config.toml
num_attention_heads = 5
head_dim = 128
parallel_block = false
decay_fraction = 0.618
max_seq_len = 1024
Each number is 500 + 50 x the weight over the matrix's rms, rounded and kept within 0 to 999. Layers, rows and columns count from 0. Numbers have three digits each.

# layer 2 attention value, 640x640, rms 0.0383, rows 543-560, columns 560-639
518530488585532494515484537530491485475498538417506462500500506432504481516560429480454612440588496456515529444507496486596478487474592474559489510537518481449493504601498515619473438550448469495442530536408472512485551568475506483568430525
517501526493506433519498506490536460455460467462478541492488483518452443438401525518530539547492453430563544469456460482495545560583417396427529510461498496419430500481463512480382384480491457451563398462506455523523529588520530552600444617
495483498496461444514466522488542437545477507511475375595508452472414484493499481524572468498488540517470466454509519524527491456540425480524392587487480511574389512570518482568454409499508378371550604510539553467476515499507562461494449560
521497487461507468492440469562551454546514544569529440516574561458514507399490530531552475473496473498508412469501442509524480544533478488472525501541541492516516513518601546504521473460509540522496465468505525471455450517528541417473474526
465460574497485593471442540531478539404576486516568557525388487493464532569508480525446565494533547458538466494490581554546493516494430507453467547552514474550455483495476483553596426461476445498501472506505469453531443509394517518456567533
482427565479552500489447452497506491607488600488530505442492491362549496531476434483481426512595544506540516488395590477632507511610500464525553569514460532480592491582518508510448538485461501494506506364542552551588504494470522500533519486
496463502497499494448532470501455523548563482503524503434460528456540503485515508488453611520484551470526481476555509500513466439432498447470496501463486506460530449532519551550419556523473524553458413448505506549482499475525548493566485458
457468450467520485543431559439514574454483544525536411461520542499567524526510506498455481485523456566540524526451518576484546512511488490495493476613520392563496561553481537449467482476493447630485534568474489522523470554485509439490569535
514497463544480543505492471532464503512508601450479497538601557552355432475510493482504529548519448603455501500324491525477474525446526410450613505445509539589505404379393439525590583551517507508552455601456534483441480486441490514479381506
444650540506520414519533469553490537517502417479462384550571610511511514539431472481512465495553534505494424483543373493513521472591430549495535475569450479542538451560555438451453530564452541551480560534414512564445449474577529527463461436
397537486453589435498568515528516448558512472476528537560554385468558511473407482422474596584494488449469513530610456497576481471477506519511598467505522535502441571512515549493519508508439453469544434518506492478540530482467533489392465542
477560478535522589455512485503545466660469608451549553554532330411450470530543571462508433569474489618404370461577516536495552555487515450411547462486436483511494534548487443473358518502490442469555463533555524580463518496518571508453481424
505560450447536492450462443538561493481514403531510561611521461509532507604507446521484543567439538551572495491462569524506439555507517482539525565468471509538550515561434530447542514509528505402492503407468573476439463589523634550472556593
514578411531543575487503510440535569449517468412560556501514465435535526466562492536462543503538493540496500539493543454528480588503612508418507497453544516485476449559507480468481451463433471476481601583480513486488511547586516510491422407
598530563509508481492548468604594511499459479441566557556517429500482484492548518527566600456582539441481497484548440507537522485525475473488446602499485448503479494487526582526546528485443424435551502458545437506509508446368517553467580493
481545449585546551457506464555532533551437546494456578487544479553494581446536518527477411562545518450561562526504419428615447394437536501531478419602498527497481532548534538492584511569565469407503497493431494539446495497514530410536436523
463480514463520518497419475439484491427526497521400547480529444470492462548461517424554451523532467370356487514472466438529564488605530473428425478517571474483501482570399490532453485561445462534553415473471551573535484415475509562494491465
554462532599629482450496505557425432498487488557513512478482583476426418546586466502538523450478478463564401557541490542513523533487453498478473531452503421522563572544512387475502514531489475478462457496500502486508512453434478582525479532
# layer 2 attention output (transposed), 640x640, rms 0.0384, rows 543-559, columns 560-639
462417502463422535425482439508522533546608506606507467366495534525435473543496467519584461524477568487485604508563459447531547478599453478474545426494422449449428458548568578511505463472405577458546564430464461501523454395509466448479541491
414485568528474499437466424525476385488529550595418545513505572427526521496459435552456456435439519453462596555492496544503536520505482367436479547494456540449591525461491552566569507435503497468550472482541443438491447533547536530491464503
482549457461455447402442404575467557530498472548458479505477556444512599468478489498522516501556539525452505508518585592461529462573447514538512561479515508519456493552536457468550422411569519415512631445556533534466500522546539500547499599
494447511457444501537392430512493448599520534588472535456500501539467413557528547449553486515466478532485494556373467551466482525532380576568385524461502532429447507591431484537484473484503486513446547553405587487489368507586550591541572500
562524589496459441552466520460505516393544414529453454556458616430561465470520490506564498553539515527503524485530448456470476489489546578310470502455590504577553504468567551445501523408481512449501452483446452505529493502402489500461430465
606556469533633508507553563536514490576450447524554541453454495464526527447501516542433570396528515481488465510459442537534428549532523478538405509500505626523424586574482512503485442383478571454470456402434461523530408530457519442444568528
482493500511498509532499437506559573495466514439511506458536582420587524539597473419555506478464461553500529487461420555511523620488428467529555454511584608428508629544482444469445527472524537445483491558527465524523524512530537441619490507
518528540469469456475445549524549493518520483450504422440622516471507496484506424475537442538524567542540312488556520461529511532511514532513467575516509500506526551511428510496442491560449440503593424453472519506509483501522486479391415541
480427500529463510553453541519501444519493426508475428516443526407510452493455573434556430573529448501434567591468616538529415496468597461503482509518468557514497423397570530473584645477601572403534491441563518508561465533555500521493478502
468463456403503499501532527592461469571497455427545560509454545598504554530533458539571455477545355514565345462448509499550570498456531512466431470508480433498489632528470526451478538674535471457482485511480536465507505519470513471495422624
345521476442578553400465533517521571475537588533498482482488572564481465575503533478493470550446484441451544451509467554526508497441441506459473501512463478464482489504563479402496442581403588439523543530471527516530460514583401489447520479
589494512478454507534535387499490415537436550487511492429474463401604556478456429402488509576452559495481428590582405494515525479455525495524532589526497480538479425501483526451480525489462603459468642547477502514522473472517541459509448437
460486552545481485463600562550537555469445410554510492471403512456430461538494550474539541456516440446531632485490513468564437490455492532523464485403426473558537486462468471433490459553421604555519487474439509618428491461559512526502565481
525422449564488493420469437406600536574462476493507560493536604514425546561562473470528548544440458583490521502573483428507408541520469484498521500560436578618494456476495454516523489494476519539611581531588593434531532449434474461465453509
436526553429357549490493554487491464488526478527516429527480501549483428549424527456467462489495586515516550453549609423434567618490440476438492473523466413582501441501574504548537535413540528459523408475554564449504555403541473568479547434
449485437523421489457489487485427558520492560585517592418523609501623503640457465505499554341406506468512468481592425527473423514525505506560499464568493371472554590628448489571529534619567606480516489491452521521440473521436517471529537532
486555465478528531514532633440452572473420498494479508495508510588561452541491474456513533479457464419522605441478395448507528481454505493526466479464426484531532492522527493403470505537506507539442560450454517506414474456490525547381572495